config.toml
n_layer = 9
d_model = 320
n_head = 10
n_kv_head = 10
head_dim = 32
d_mlp = 1280
vocab_size = 8192
activation = "gelu"
norm = "layernorm"
norm_place = "pre"
norm_eps = 1e-05
positions = "learned"
qk_norm = false
attn_scale = 0.177
bias = "none"
tie_embeddings = true
parallel_block = false
init = "normal"
init_std_qkv = 0.0253
init_std_o = 0.00596
init_std_up = 0.0253
init_std_down = 0.00596
init_out_by_depth = true
optimizer = "adamw"
lr = 0.00117
beta1 = 0.9
beta2 = 0.95
weight_decay = 0.16
lr_head = 0.0069
grad_clip = 1.0
warmup_steps = 472
schedule = "wsd"
decay_fraction = 1.0
decay_shape = "linear"
final_lr_fraction = 0.02
batch_tokens = 65536
seq_len = 1024
doc_mask = true
train_tokens = 522000000
steps = 7966
dataset = "wikipedia_en"
Each number is 500 + 50 x the weight over its row's rms, rounded and kept within 0 to 999. Layers, rows and columns count from 0. Numbers have three digits each. The size before them is the row's rms in percent of the matrix's.

# layer 4 attention value, 320x320, rms 0.0397, rows 32-141, columns 192-223
102:455504514446545385454488613499540423497444471484511514470476509427487527456487438532497468574485
100:509517545540482451489516558579486531502467493509543593492435475540540483443588440533493524495484
099:539567481550500520486544470496504526475510506449464525558517517505543452491543403498527492483411
108:531467549421460429605478516455430460473441456527477414382483507544482515475546434494398516470487
103:501536489408494577501518550462453510467592482508478515529549515489588456547483437487488457454605
102:500407463482463542512501460618526506500493471494521424488488522504460487538478551491448507531474
103:468506529563493501536595453487496487500525509504474543533444501535541485511489520560462499510424
093:565477478606508530498461458472440501511458512474485518563449520519530493527554508482497514433484
102:522466529473502537390580478506562478516459492506541496508466517488523543451436519473456506521482
099:474388541537504542520518477515548638612497489415505506547503541469522483444467420547460455480506
095:538427438585586552547477582520440526464454502505551562560459521573465489568531605539562479610526
093:469501503477487406473464482461473403480478426591484408442427512452526572580560435539496481493476
106:521553488422478484545581530505543400467587473493503411473466515471438540444510490453582505520551
098:488525505482472438439466512522451508501521541460462434450574458480414361496439434467477511410582
096:543525485499542415465626445583543432472397502502446409503521487452487511584385498548547503541558
110:479525449467524542446474575474450466514504485568491517482492498478528543481494575553631510533393
100:421561542484453483505461392422490462508527498502444417495489438550488451567480491512434503473541
094:479527540495438519555443494554434631466527457561508559543478513469453541488552392450524451536471
097:488490533495422545493469468464568461520632448519470546520498536500482458441519514527448491493472
094:515419533444464476577427488505511421418520492506552477448552453443470546471472388491523534471497
101:495507465484488444501436549552544481557563444544549544520502557556481507495530527482422500519503
101:548562529533496489627468468523518520470435530481546516531477533524415473513598570483444462562503
102:478504518474412523536493468470477504530522444473563485533430537488428331395466367511460482523492
095:505583483555496469583613501612518472511472512498528493501463513559550412470537469595582486476480
103:428518551467505472536482499454515502483462493509536575469401520494544581548481482593529491489494
102:533415451427470467527487492437520579519482491542457385451540470541454475464512479486499499510519
098:469503499505503549544485500374510486568426435515496569484511466501555371557437494562532468454607
098:482446484484538456434529512461443456447514468536507538450451501591553491504465445598560502558475
100:518489548540531519551482427484469462496514467477531492493530485538544485413502458481519527517557
096:467504507516484523450426538534566429525579478458486547513554500473538555452492516520443498465527
099:569458453500520508450507560424478480553445491505484548535529493485543604422459398619513475532437
103:446537500458508494496498539484480564523522489472510499471453504575515405485436457526397469394520
096:590536499535562573445561464576500475490563480530434515438490461474445508417465619507566535519493
093:555552490436524383545481447482489463467569472469556419559538517505475518540466474423550511474553
093:471478525497526390487499524547512559391514430535555441513512496549473466556475506448489475456586
082:490444482466458570530489469508507443558437497449567424568419492569523454493476414513429521428579
096:514542479454525540573535493447458411537437457532501482427439518444487513502486525410496547605555
092:497531547559442608505384547593485408491542494510420418430428512548605524484550529520510507480351
090:630559486455456556503559512438454457487508504497533485535483518462401507574509442532595485435542
097:467457483534462523541513428516508507593552490525506493460469467549453546463473468502418568500575
094:488560457493470514483487476577443610515495473493495478481539504518532476465516547546567499496482
088:577463593490505567423447510502456567555503493468566573574561520430591491512542529536520516487596
090:541518480559508452529473564487561530521580514552534485481462486584572511501429568446492449419522
092:452565499601402554552511542528444508526558538561486545530535496500536499436526459530433537518472
090:576484524507532547456517585453491419441466511538481591414555485527461504469583525432437459552327
090:549540526521514551546452543546513571562531523515438551528505484425544516554440598478503527537570
096:574578519501517580556511573596525469491525521484522518524500486491411502438536466516520455497529
090:455486559561410501459560526541555429497537492517509524531516491485492477515476513481515489450424
098:496471512422427546586430537503417429485417470527481553356489525565497544532509483515573490447502
081:440424538432548465494485489490493475502463532484575546551502501455474467597483515498549462515515
094:561532513443532400456480524502496415431577539539519448481612520526365448502484497522537493497452
090:452448595461512553419480485537506483470519516494469470443494521455524532479511443567476499495459
084:458481427397579432505539509384444456528456487522556534477541529415436474456611370550556504536573
087:531472515644499410552529426436541522492473535473475501504507519519527443343537537436457541456429
093:548472521471499465510470598513475500460539475501493504437509524409560545504518483492451532619534
089:520515443427502432570499483570484533545454469508519454423511551578444452489412529521442512577467
089:425432548504456497438496451564557445517454518457545463489467486453471470571437549497443457423463
092:566505481548418571530515500501501582449488531488512515412535432493495441538537503439542528411561
092:527485548474435571423494390492510535518496523477499521523468507543501549399474461597449479458527
100:569475497458520466460507488510517467521502449539528512471491546524424429510466497539548503625475
088:459596453535495423488372443485485478503482449496533456454506545519519616503520580599452503472575
096:575563504499479446503524571426517446558435515489463511499509475565537485445596492502506532408379
098:517589506482524491433567485456527538479473500495509487465444537472507503575421491464514472551508
088:444479509499491538538464482484509563518476456541462536442492539511483533466472429469421513532490
102:481526501487503562618490575445486537556425529522576512603356490564554520524468433445459513459587
109:514522519570491596545617516485407439480691551494417480550506522479533432521564449535481481354437
111:570458476590445521510456514532561536527512513514416483471536471551505568641587492484498485427507
105:441482541467565403495468489570566536508518497489513572513479530467511493514425556539497532485484
098:422465548544464481486438466463561526531529509489497436526539529539474477526422465581500462457498
101:468491514553555415439481545556479536468529528587487538500524501526414568516615510451544491480463
108:540460508680517461454448399443462550374515512497581504484528470495587455479519451445528507416525
108:542505431492467460511515568468487535512483525486576434510531524493546506590463542526572507511597
099:521409496460526475457549445498502445451548509462463515456523466545580564439526510494502501523544
109:504494508520486540465432412485503429440515473532538515557512495574568549444504525494489483412541
109:486469469500496498492415453426484389564437490540524446587586491504511567374496463513537454520508
107:550521488465487490542641464444451495538542521485472570546509474477406546490595411493599480500541
106:567457474605514585563503548496515480557536499475431572438490499532521565545539480456530532453608
113:496537489546479508467576533458512414542574502525531451656478499495473516543475458481550467460491
110:480436481513518527420563466536556520548408484443490475416502521527479623463543521535474502489487
112:531482548575545525527503550417503483554450500459575528497537506498515469510476504463481549508554
103:545435510455505509558439463486544357495487480410523505442453523500528362547439504547515484553475
108:513486479547514513527559478518455563498576525526502503483533489502502503405513523465354483398546
113:496490441479502425508627461488479558495460500528517520484497477478461471497458528580482518465505
106:500474576523534376520518484469513481496633506449481489525459521543628521442474510481466513516499
119:527489529404530423493450518501508492485568486440497469511494522503547535406491479464523537485507
104:543492512423588465605530580500513464496540503509438464566446494452491448374415453521493489648572
110:510524440594464525547515490448504544490483480487475430506488515529546625439523465509427517604491
102:512436511435584484520465563592490522594523514506499437510474496499305504606534437518507473512464
099:495472488568465473484561426421493368453459543513482456498444550501629492529484416540533489397563
107:533463496513427527516480445448424547475461480475545538415532488463544487565573527473495470496505
106:576477458413499419505488514605508578445453498467527506411491481499466430601486567544504485528443
107:494485491448456469516516444441553506521462484498441466496496522436518451493539419515480482573483
098:525519530524542479447575556520449549515452509489566465507567485434475408523456470507419497475494
102:422502522501466509513516569503429438545513452560454554593524472538475472596551526429540503514548
108:584496501491552537505484531559467444461479565474390518479532496495575390566556427505492447517444
110:442538511505512567511546621518545502561517469516542506542466473475478593574428482540436515469516
095:470555545606500444425495606558447536528523478520510445498574499515616576558538476476472458475503
088:423513516430560557552549447519532494513573433494458541482411532438465584485559500504487455533471
093:539490481527521477474456437494561419507582442459422590519399526451492529577524563452547516485377
097:495480481471540525511443484396467510529481471482518479482520471531533520489500504543488495582482
087:487451485536437528501452467566501586466481484422438524464474458537411518526531469570529554458535
095:450535551481533499512475522485457582542631490508513606601430547494559431529590458451497463516501
085:495406460415428541408565440570510483470541548455452506552490506525628595517480568511409474422371
090:544445486481475478546467605452478467476533491541540488464534539492462395455506464505491495508458
092:510450491428525517604509480465456524445445519432466493491527489442469460472507433532515504466562
099:595548532500504471574462527629483520520457477523503455487511501539514497364543488531358545517522
090:540470491473474466473565516434515511590485516463558473559539484448501508552476465476435504423565
088:464469483492374529483456468541451476527458488468562611476544446445399366438561533499570519422475
088:514532501535487460459521474560412531541507545523481474573491484466420481648506498550543483510547
091:535518524504394486500461546537484519515486532526485474496494482506457468570475588482495570413577
# layer 4 attention output (transposed), 320x320, rms 0.0387, rows 32-140, columns 192-223
101:499445421503497507550559459420422623494541472435455524493558502486562450594463491480543582448474
100:522432546416502539587475467523471504473493512450562394481522530461468440565497514517421424522544
101:500452485443474515511433525491499439534504493481565464547511506510450520513528578487429532459563
111:518557518624556487410483479480569546517562471476524633573518510472490513542505512491602541576485
097:465481519531495465563518440560538465431423420446427478481465473560514540492399509515550676555454
101:500482492552485530499564528399469505442573548519482655486515596568500443516429534524504465521523
105:516521504489472486445416536556595512554488559512517478555551567400425537432521511512464496482551
089:521471474480524444485507509629550445516502578433613401556496524507506509514521467522422497623600
097:390503484521492474566512544552392513504486546529582449462522484492481447379503489477412506496540
097:534506509393472422486391562537415384489488440462530407454523495499467486586573521504443612431416
093:552534579414426459519381517430512477528443557519524493601530571544564488520470473471494344501502
089:564457514571483561496469495461486627495544444387479529479590384428457516481469550376613554462551
104:511536465521523495489537518437455575534495464443587580448537519447478476488485546581468413447404
095:484520579505492542540569474493491522424460483662489591443447550484539514447561485510522388504444
092:464533455533436574498485490478484628492566556619526602496477548513462512467545485485495446425492
110:524513530538448460520508449456546561548505550512532463529516449551555483516512507452490567501569
098:479486537590594567494535549478544592452457542478534510530525440437510527442548543502538404495473
089:491466450570511538499491517446543426599504525555565496435512529546513468550493476523485435503486
097:501443492424524499497548515571481531432380549479495469459604401477488480416447487471501320562553
091:494486484506517558516541498508511521538499552597462619513506625500481439521523508469496377495522
095:499418509511500557473602533546473529451473536418448419461469351504475411489411563479496431553536
101:569502401485587492449477477399523545451479492543492495528503546527463481513497530525569551451528
100:552446354452520403481557504464500533431453536476466497540557522507530564586488531536487537461456
094:470462477516493517470423526460464550459536531375508535544564537500539440492553465515432447563557
099:582414474583539578508502488482469546483489474559563492526511518425523438504473534530453523556449
096:490604566495524470449565484534507484495522585508532598502479534543506527503489509465502328596499
099:533572529515543472595502520630528556458522501539493315499462540455497594513454464476560400507467
097:532540460583519502526512471477477513532506517355568490533544446519538419527559453439407417474529
101:516501528429443528536439520525535543545391491488389518531475570432498391493564495518518542440408
091:496465503518515528534604500502475515470544603599560424483506534517474406518489538520559329534532
100:497556557462423520495467471523543473483524496462490461545509461490580539522542542364530430432458
107:413494559462549478505463514579541438484472536450495429515498475437475578515524492490635461543452
098:464500541505521464539413472448464521528558443474489523470414402494453470441447484499484463568534
095:576464588577479540465521545489468523499580429613502513524583557471441496410479503495514528475481
093:477518577470469486585470432512529479466547513531477486546482521421509430436433472540475398506560
081:463577486429478484414499549572607590506518513575495515458476519507573440580572543529528555531405
092:439573459540569480440542582453497532515516396481437424447475559474498478451492578600470600563425
094:502510455504483425492529566429536547523460554522549470424560470512424456554504540540361555579524
090:553415532472400461476564554381554534568439541441473533413538497462556486478545502543514582586469
099:613548563518417553377459456507548619489584512487520483467506462618522506560463501577427526414419
096:554506365509426501489538476522510440457454526512496428491468599471471474500473436518490551583599
086:452519559478511530552510539453553470474446541471545578529487490545529599554606493446485442524479
093:442442397556503515516498461441500490452431526468449446504424561442504575554480503457494526558545
091:522385489443358393459498486478597527503379522494509480474534485506586506510523512565514492492522
088:495571591537712496580520503442508426572557465421469436451482450573339459473584554491465569459498
092:550518426475364464452502517527522527476410525506457444547502489469494514403462537519518480499492
097:479515472528477413565535491533408467506525502460481459490500454486458590466469574516474425596581
088:474367424484482406525518538462496518517347510420501480490529503463587522493540504533422496501519
098:496474458475486494449579607541457511535463575521525515510474472485538434537590541541503496480523
085:573583540530505580506550463562437529542580434502496520460502468559456557454402465432499525477472
096:551448482521460480518482545478535476489441547562488554441456474454458548488470457405497379499472
087:647488387548451510478565515346511422388535603477573551551410470445540491496488514465537489448520
088:536641545476555594504541499594495497477565469487528534524463489505525550475452477516557510497542
088:513537483440533514478520463528460497507609499463452509597547571469561527566493514566552412468525
092:474571514477550576462472482537603511575507514585510423514458512575407503455452555524429492457535
088:504515588548488565432452498402554504493458428525567530539505513558572515609467540476503563451476
089:548476434557508480473431474475506521396535453507561485471422527492500483535428490410459581533530
094:521531566399471456453552517516474498496472543468470458485503541540523573429594612541517395540500
095:557419460560499430513497475454506466484604574441510430560492523418390394515571555487506587523464
100:508531579536608577553501518500496490507495431479509446461521466496449542497599477500504540459441
086:520520615467496568518569551502439503504453449547555507457528490534430461556480535496521498575542
092:491457517521588522525545561555507560438464540602513453513535527579383531423623460507460358492515
094:517425582507523545509471576524483449529558470535526458511473417432536522395401479490548508460552
082:477474496504567529445502552539579501421465445507612430491495523572447575507497517510475339485505
095:555474507546383497407470559502451527545459456453470530512495529435401518525537540549539567554451
117:446510394476568523473507594516444508544406599547504508444460481401559476429460536534448512644571
118:512500570475453466415458520487455477507547524440547500533568564536476579490531563550470568545497
109:519546505513461512498457442382573524498522449574487459561525502500471533491513371506517584434508
102:516474551445459511448534541495440415437538517484553479444453613468473497557546516493462534499540
108:436438519508539554455480506477597568656462461507525532466496501468518510498486468440506562458463
101:506445562485475535471537455507533528459554632595584528469485464440452494524500526537524299532485
119:482536463485551524473475546625512488541479536599435506499481479425468518407504571528525512581465
106:496571453489469616600499473458513521400529532457480543513580440515532520584527435484434506434510
115:416454582451457478489441456507519464521549480626484459459415634550445499578490464490466633571499
113:536553504481545472518529526470569570558522428444508511445506395555576517515426464490546475554509
117:463485465404435528436505502516454563469470517477548477430550441523477552427555456519520388565539
114:414570428521479528493512502566496571501543563503524425570474480500489445517441474515516493528455
119:379460496442508453433504468597497432556496453390468518466492503591587493478468563464485582625555
120:503502542533547505445499430579486551491526512538500566533539472516636482554538496488514494478427
116:540490457562523504542499477519517529475470483486465521484590603448556557543462548587484450514441
101:562493503539497469490488598509446480435439510468585470556454548534429567552561457480479486468507
108:524465438579515509534494430481450501482505480511427463529551482505527508516508419491444522557451
118:416467492567507496470488431580516465453560434456470544575535570443603555528514497513617472536539
117:535492551478533441425481480550496449423453567603483548489556492565587473524448477497560459481554
124:546504518531535492507507551448502489449436501425502555476505519564521501513514393539556504399518
113:580461424493469424409500498499372482554541544435522588535532474541489503422506481475409420479493
119:594535503521462473483450544511457411438551449503444539434510510459505470529472528506559481479585
113:391505473482472559481565502425449487331494467455504586475515536439464523564558426455496510447444
089:569580511528470553510477436424579536445420490523422552470554496484516506561480508596448615551475
113:536529530562580511598507509550434583712506549471518441563504491503487478493503499472422398497586
112:596516553562486535521543483508487435506587444568525496545549530524426464481589464494556575515445
115:488519454520555469506551476464474482449543493446587508497430586476588499542526523486363551554567
097:530457454601496464477508387480524478551526503604572606416453508414588549458470554511430446521459
109:473569504492542464542495662424496521510404483550486516421504509392549463553474543449393528542488
107:554491408552620523504478439499495458499460544618527492541585502515487521524497516548356529596513
112:439462470520388498465435516505386550458492485477440497546475609445585569463375555411473610438511
097:489536517463383579532492434469502427542524473498457579448514552441432458492441543576477669526524
087:606454507581535403491577579509567511517428457660513534489591592526467517567477469533539602424476
093:497509556582525475527544515562543531470472519471591431478494307540472530457448490493472326490562
095:479505471529538506474530546546488525485515579527453520495406411474518390567507550466518388455460
093:500522498499517469531505514496491513528522528742611478497521614480558512487500535473478386476500
096:566459512566502480528558439496587396539446397538455418472637514461497541475508409541498634456499
081:490534494508511471547523518456491436521497529624497507535481643403430420534466456568468554545555
087:450487534456537579509499482471493535450413553430520500484457493590546531500553529445481480536511
089:407414484604537500488424561472500475487547439562535466466508602577475513493553566399487510554446
095:463470513480464607519521550468581486503584618460515541472474569530434480545455534447538421478501
087:480503439528617432433474562473528521481500632602504581493438579368506413507450507502529458510461
085:574553444495536534527495481411424612399498558532578439491485710444553506474491450458463499493539
087:516522545480524572483521543462585545546488500565512476469510558465476528324435472429481361477505
# layer 4 attention query, 320x320, rms 0.0589, rows 64-159, columns 192-223
083:497427447508399439463460409480463478522436526489412432462432500425512593419450439471488518507554
085:484525541512498522451475451560455531473465532503471439453391479545483538455423561569527470476528
084:561497445485548491477501551486501431438416439530560445499462487505514500517461518449476473497503
088:488463523494555423461549543546509453477584472544465433492475482544426517518484467478540498452443
091:459466451583502499583478482561429517523592496459546562354522459578432513425484407536541486403453
093:495605545582463560521514425577490546484561483503492482535525511508419504465539522510457519523522
091:510508478479534377541527471405563411530413495551405475492399469473496480499516534512489496489337
091:468594596524532572563539483512580478548522469505547539502421534603481509508533511438476488523526
100:489464473449503394385473634516502521520506536543422367502444510496547585533543493526376495534515
086:452516503517497513604484582528477465493554512470458539498577526545565455561430482458456514480507
094:532527571508568550507527473470545412557409485505454594558476496464632468575554523415550467417393
082:475492520437471577431507483527502484449494538493432609513546525480509406480491474448519506440515
093:582476469549410481434452477491623524523549483547451536474569500507489527487601537552517475435462
086:442498477484498486454578555550496464520430451514393525483497459425474525534462514443591513471472
095:493479429557552583411542537455412593482453494429460518593590521538444545535418473478467510567498
091:543533474515427535549562485514429432475589510471557518485525518461603533531494448547498528463547
096:464476503506496498346488457514526621492486552487506489611500466547502453536502487544484501465452
087:569542463513448544377518553451530505391443530511483514499544485607545600512474513581418503454590
100:455471558479524395552444405482590416563613485474615410526406478465514459562577595506520520439504
088:488476479454555579416615458542473504554513473513504522490538488474382458487469475493537481452436
094:523453497460457449476541388442506543485529483547478521411444518460436535448571484510491518545485
092:504484478483459611403567546602489461486518509517443496484537488523523554509503540522464482444534
087:618551531534479481506515506525487500459559469517500510483511476558441508501431424477432472537528
083:391470490460463544489479473506472546514421497502504550515588521403516524525565590529545527482456
094:454536534507533541454655568527379487434486528462491553552569523531575540483480466486468437518444
096:467513458527449471530500546508398442527372541430505510489584472492598545523427515511418530503480
091:576512435546498503495462493460537502487517469477552434498407496562495550514506509469482525451544
089:445477487434551543562505554469533465513546465544511503435427521515472557438547470406559545497445
090:570556499569531457479475517397511507445419479516433496532455483542575575559473492476445493516443
097:517580555467448486522379450499522437524438484537468444475422472479556421450450534411521477458507
079:620611507529443529467560530469452473434512589519418480480480533539529493517487479515432469490512
093:475490452514391437395503536460413494414508526471518524504547506442590540623444573488482516535455
072:547576545553449497533518569492415527548520561513485543574445489393567469398477536473514488423480
085:560518472432525495561561586546514493419534554477473493473600522527436525573463520564392499591581
075:525627569538572448432458571469532461551510519501481447451326526522497454465370562506426509484525
090:484543478585578517564494456552495448492513482478497399501444518464466498427498509424536483497555
082:461528516580522511574444436503416476547505501496513561531497503426551361503540456453596514526461
083:509480478546586488453497478465462499517469483495518430499478560505573431447581512478560460481505
086:555552539487529541538519454559541510544514503495560466401523498445448492486606505499592517487533
077:522541519461521530451524405597566457576511502549542455496469467485512461436591547493415466507592
082:476503521489437522534492411517519422520479526473480484495439498414526478556480474466615511546521
076:509448485541451493548424435491482534464571469486541474496482524488511465538519432493559438530479
075:558480489520468424556403538434523524579442517547464471519576456466551435476533478627470559530563
084:529464457512561541483417437538507493548444480487487439454392448415451460376515511464664496498495
088:515572570571502461485524483452499447473529532466528518496482472532389507494463516445441523463437
074:519476556504529471412527510516551491557451537484489493534474461435534421424587533528534486469540
079:537586530622522513481485558536548493524444509496524446485460528474383514429534569458472498528556
083:543521514536486554525492485536519509566559485460461485464537491543350490381468462494461543560523
082:429529479533548498489556551555489464470439516498461442474447513591491511542474488484562514550523
096:506475498537549506524408400508499479595481468524529401461406453396493392454546559428664531556536
086:506472547468553441500405478488493434672541483566578427546423496445486498484504505553460474523556
081:390480455415593477529498456483429493465464488476526545429517526458542538474465401452551509473458
080:454513542476579473445484523522533509495541499496530569522451483511362514492542542513491502574526
091:526424440450498462470421393427489461480466530522509473516428497465526434456560472492539529457502
077:555481507465582444538571544487544485609557512512529341528483446471402483494529556596519466551468
089:463456516456460522493431402518500558563579507576529517520463454465446421483554509427627537445519
086:433518513584441539514550549601433491486520562470579522475487485534468540505444482517407490567475
080:628464543558528494447431454444530485572557513473516432585421463566468516471472533443430470492492
075:578562546522523495609593579424542515400524506520554490469524543577433527504403476548458485446534
103:537519489438468431561586567494496508435543517493500528530529521560535530592412410497420493477450
093:447461502452546464475512503559465451507498494511550454525516479484536547436569551482638542607526
071:451450458409509431497421486408508455417556459537437506451463516456519563559590516492498523435533
080:563617489548604540470572608531468516382480540472518492471499515519465468592472514547398492569490
082:573538548515548432450452476406602419611397522500520448537452439488563443454494529420578516524467
068:489554485480437551473479598546590446556487510482474482413536406503432452538424492448488509519571
083:412486529473504524486451513577605523500523453486551500481529485511447558448520522513554453526556
073:430439412443506593478445563487411533441553476515474488377586551529483585499519449632489573528537
077:415494426421534597431488563514373513437457455480457523433572551489536488537525518561501525493449
061:483466485594521543484554457491448491477513503410526524420508479472565575453481543531509566474489
070:598512518576486430485512458439570533574581536575569461572425570512491472520577511515493483504461
073:475552516477476483517573419500639527494519437541547432573529459509546477488520465533538532516546
064:472547432607470464566553552468454524543606491563527517531433508478487487505643533501495458554510
071:436590430515500510549565534504540646504555486522521433487552495501463580527489513580466510506530
069:556541520466533451468541485519466451518459505523493483540443506557521533627359457474434508509434
068:498527554601452423532505518551532545467436555530438605514446521488564491517584495545506496479431
070:487520487448517444550506575523450495593440480526520501469527473417523430536484459391571481529510
065:538433486432492543455435503469480517340375441492508542475546459511495567457434454537485523489552
065:547529544468523468452512496541511510447477535545505497518522478590392525499468373544459463490546
067:497520532530438480404508556560449555533509529485442521497470411503532500431477534411480501500510
070:522597497475484486573487561467531528483449499500524535422452562523547538476489525501408479533499
074:539460522467574413458606402490528454511498496523546480508518481471505589565565424480458498506497
064:524588525553421468508559527500451590519564511548440514491461498510355361502482491496511509494490
065:395390411438482548504476506508499589483557457571538523481580580468552494447588539560468510431516
072:518533564473491564546492480531503596571509485518464448466486479452331493344580479463543474543506
067:459583399557473470545509572513508467581589503495557495516551562581625587529556514467502447525547
063:480461506481489481502542558459427471493496514489524448559513461483481484488569459487459489435477
074:535529556492444540419576428464563598561521453543454480465491434484438438442448574566572462445577
072:434532518496571564477544476527460502469546509468554516531498529527445454451446548486463463543466
069:410564503547445476535497535579550513544532507476557517506532537497485459481544456544484477474490
065:603598599541450548471558442507473510448490538471487501488506512488488453439547494578490481509496
064:479542530532494489537524612620501427611536504480512494492477469504510363575499459391498488511542
072:540523527441505520473563475522549508509508468520580499542567588489493585530510451570465509449556
065:445419481427532552459455479558518507414491413537487464430605521510458634527477512543520524510515
076:441549454525500579510501542438424482547533462507559554447477520411567508577457547485581505485565
079:512517523565514515513517389523533492543533492437508403515440434590401514408497572457475520589544
066:439423497457503516493436506509544406407505465526541456458567481566574550497482447499543541489529
# layer 4 attention key, 320x320, rms 0.0525, rows 64-159, columns 192-223
088:459459455584489449559405462530515506539485445518520532544461460458515612497540473482526494572556
089:448481476438520492471501515624552593510446509521512392482438387481484536395414512540597405539508
086:537549562483493522489493545373468436468461485428420406550504538518512543533500418487394547494440
098:478523552554523440436525585566562427524557479611507448492482460479453558532472501479518431482504
097:441396493514503514510486583515413506489507516492549606540524502431455456491496512487519456535452
097:530502508521468585445513445539510614428552504533542493538549626520426583435456486481425490496486
092:480536506502518422515511519485582479595506493585478476427439393493527467514495539515547419485508
091:451621530498513532562522484624540509489523509636568525505450668548547510446484537473515376498454
110:494454457484523425548488579504539559491505504488447452508497480516531543515498483482374553594539
095:391508553471466503543481623604444454487546532485503547484450498446509469552496592357505538561530
098:489514557484458563505453500449486387488370466492386547529446514441491522572530602512503527424471
091:537538528496486569453426437504568541470495461426523578557488550490517453570450607512578481415457
101:595432472552471521453519480442606526499488491479522548470496632549529497514524518643527451468562
093:429421520520467503455479511518479455571453446475422471460483397454509576505535419481595557493473
096:511519515515536588513532459543426513495474496342455516476518337540452540469460427433481585487482
089:471475520553512544559482515504448477428501427383479536504567625570511547475458429538472553563577
102:545443432492483453436421469640535597545576494492498561501454379490582508493536567531591476423484
090:557489421506510574512494486472581541442516514374523454493508413621524583485556469553535472494495
105:502525518465538362486477414455555442512548523590561413558483640407557510515486529619483505525534
095:414484534526495512439567551486476479581498515484419562437516516491445446527526443432501502515383
097:480410457536512423517517499435522509513500433597547524495431476497506563483544571518462512540499
092:561476544510443584469519569552549499477434472440361450451516473602453590491518480530472502420494
091:519493453506457567488530480616526586457548520512519431433572508558436525505410458515516474439491
085:483427535496458524513482515467437442578455440451400570497516471473490528453541491494515591558495
102:442537562537466597501608544553380534518437511489427568496535465462541523494563501465500506489479
096:452453453487448519516439504502391431577452514321445494500490396480479463504535494476464613558507
094:573534454528510508509476511380551436433539454476556411538477518647501561535501484613421535473540
095:456494479537502443513524589353462426519485530552526564496441527477471421536468524424481492546497
098:454523542502542487491560472521515537520464457451554530502491339524555536551508552438496504490438
103:465564576494519443504450472572481561568454472546537445461488496479505463483465513485520490454439
087:531558461480476554462494438595578594505551551462525447480451482551446476509416585539473408454499
099:476400425468460503457517482450414449486588501406498551469538418542506519628482566459472581507491
077:548599490513512446487456514493495532550477480486609507521478504552530416520473441589594430457443
092:503455513461517569540465549577495599499460556380452493513514314475491474447473551420444524535522
079:519665464527544449542507507541498518599520528516532420549459502599419483491434495525463478485490
098:476534533516488591534534518546607519527589502604500424515517625612514540496456516436470511494483
089:566521504567516445509529487461451390523511492479552520452600537499514480568586525483531408423513
090:537580451525528539533514521457472488433564407556434451554522582469520477588521509457462566465511
086:520483438553458564561490437503488475544535498584504579531542692484505498481489524560510444532495
080:527570484468432465508483519529563563514606502606564486472523670611561478460429530585446461485439
087:500483470453547493548452518463516520534521468604520545503468549465496458466538589508575428494525
083:595479540439484387474436518528511577455641447603535500431509550527562531555523479558493598496484
082:499456441545498436504446514531530454533427488561526583424504466483517454539543505538490570513619
091:460523451484453459506503461477549489540484488608547496529507643568472522466504524591505382533535
088:522579555491505454460562393534544544544498492470653456499496379600497515526535462474590406458459
078:570537491493501432453474503519557550567494500653641505476524576554508495490489489620542370441435
083:524510569386513508434542483527547526513513471585650472608408624614509517503475534598420484545479
087:516523560435486521451559591657537520544578603582597473454583506628479505523457503548452504409438
086:472515485501497439565530531539556498514502468398460466523463398527558564474421497401489458492540
092:480565497517465445594515487444488488543577459623609464487492668515553501528532518533488418558511
089:539500487465587473462481476366491542569502577585591550502460645499426472498551476615451444477505
087:479474516494537533510472486424390428401366507458407516490499476422542516514550487373528587530548
088:585533488530486465443551468514572529562528556595444483433504475499377487536497464572523404506589
095:530535492483529416554515430436573487536461480554579519523458587482477515486519498549486394475515
081:548498472489524487488527461507519586526493480601510481525485651529409493480498504578473476501463
095:523491481505452449486464486472492499422542470647509526496535626456554519481471441532520486517527
091:452478439452452521539520528625462504644569472526536470404504442479542524452489474461518477530456
080:543585494485491450416506548541564539557596499589609510487486638619508493478500474594531380493512
080:498512478502484519464511528578532578468557437434543546534558526559418579549487459520514418498503
100:452498513542513497496525500487412502513529464387372517470526352427477446536495538404463653555475
099:485466516523549417592585464432562510482511448589470549480531552517598488552554431468586554573503
078:414483460483570565520484479405425374324491440407352489540465486436525547534457481455499634524529
083:534449479497557509542493479509497508483435499411435450547507443453472491524439552404488645515519
083:507579537518507386514517526527519486624514485618605501505452568536494461531490478558524425437527
078:521479502557488522531489628448473530528478544609518551431522475576496537445555440508476446546528
094:478581501542462501461477538491515541461541543730553498514540656462496517463527516479466346556523
087:500507453474540513464542460572470541499449557386490517465506340526484510498517526467527532515498
089:479465499477522517486493453528501520435488543380417567443501305531465488533494526513533577553521
075:471481494494530482507516468633495521506514611378519528503487252504448516505549524505529445462527
080:534525442429480521526422518399543431463539503535547424522421613547520433509525504518507520399556
079:474554402508590534475435475561443554511569517598503571541529546468471434543536524512475366497519
071:574544490444436551516481487426543485484424503500522522512496587540489454576472452552552447471467
081:516455459450469474488490501518501382412456484530380592493478591506523554537528502507543578575466
079:516462485473396513469612502579519454560508476486472571490491467441502566507514471458534465411453
080:511471489542518485474516467442537506494552498464542507430445474531500447478466484505496412426473
081:446510503495536422552460546396496512445546449584396562475478601475472506491547522457493500511439
071:433471469555540454385532459641376513473546544484514520509487397469451520452495519532545531552510
076:570557488460482504463527542422504519505466507591571413528525715515528509529495445561449445487525
080:497495496518535480520517491470545413523557453545535480538457564510499586501556448505539416454517
084:480488494510436504580476506463514525448516411624508501519514749510490505485464449529537603510493
084:496490486527533626502536517511467474496448548402439525441530301514463515543474544523462471497524
074:537513522473533539501540524542609548545491432473495564537494678529541496471463475495500410528524
082:441486486496554416488520492532455555490526492450396532482487415521506467510503533450516599506434
082:474515521465450425477499502615552474509525514602572482576506584469489482554491584551540334449468
080:498475463431482432473458490425544471450503491524510548530536738451551545516478500486480624510452
076:494410513462393493471462436500497398423524415444529495581514522513571411528600556573556538500425
088:574573450486504502495476538476540476523517430648533477562483706494528526500499501457450399525529
084:439536530560495517532461446523476518605502470487490475546526488495516498487541565467537575538539
082:503526459558471532468520566440511545510453514580491408459460594522552459426460475510449377486461
075:580632470507568573496533517416510553533520453574472481464523655533504482458471477511505535543564
076:522485551530496489456486588416541506473440518597525513473414625506528518534481429518512365479503
083:446493487546489531462507508489488544479485529546457494510569576511521526508453463454439656606527
076:503473523499476517422538476648507552484486565550435568508533437454453531490473470484462521579495
089:438478493473550500511527507450468517433492520453451581455550430477429489449465479495455612601467
088:569561479478441592514524474552575495583490503406545487513465422495468507442463446466531341425560
075:473452498469468463430537590588430527494589557653496473490554585465497482549540537499504603513459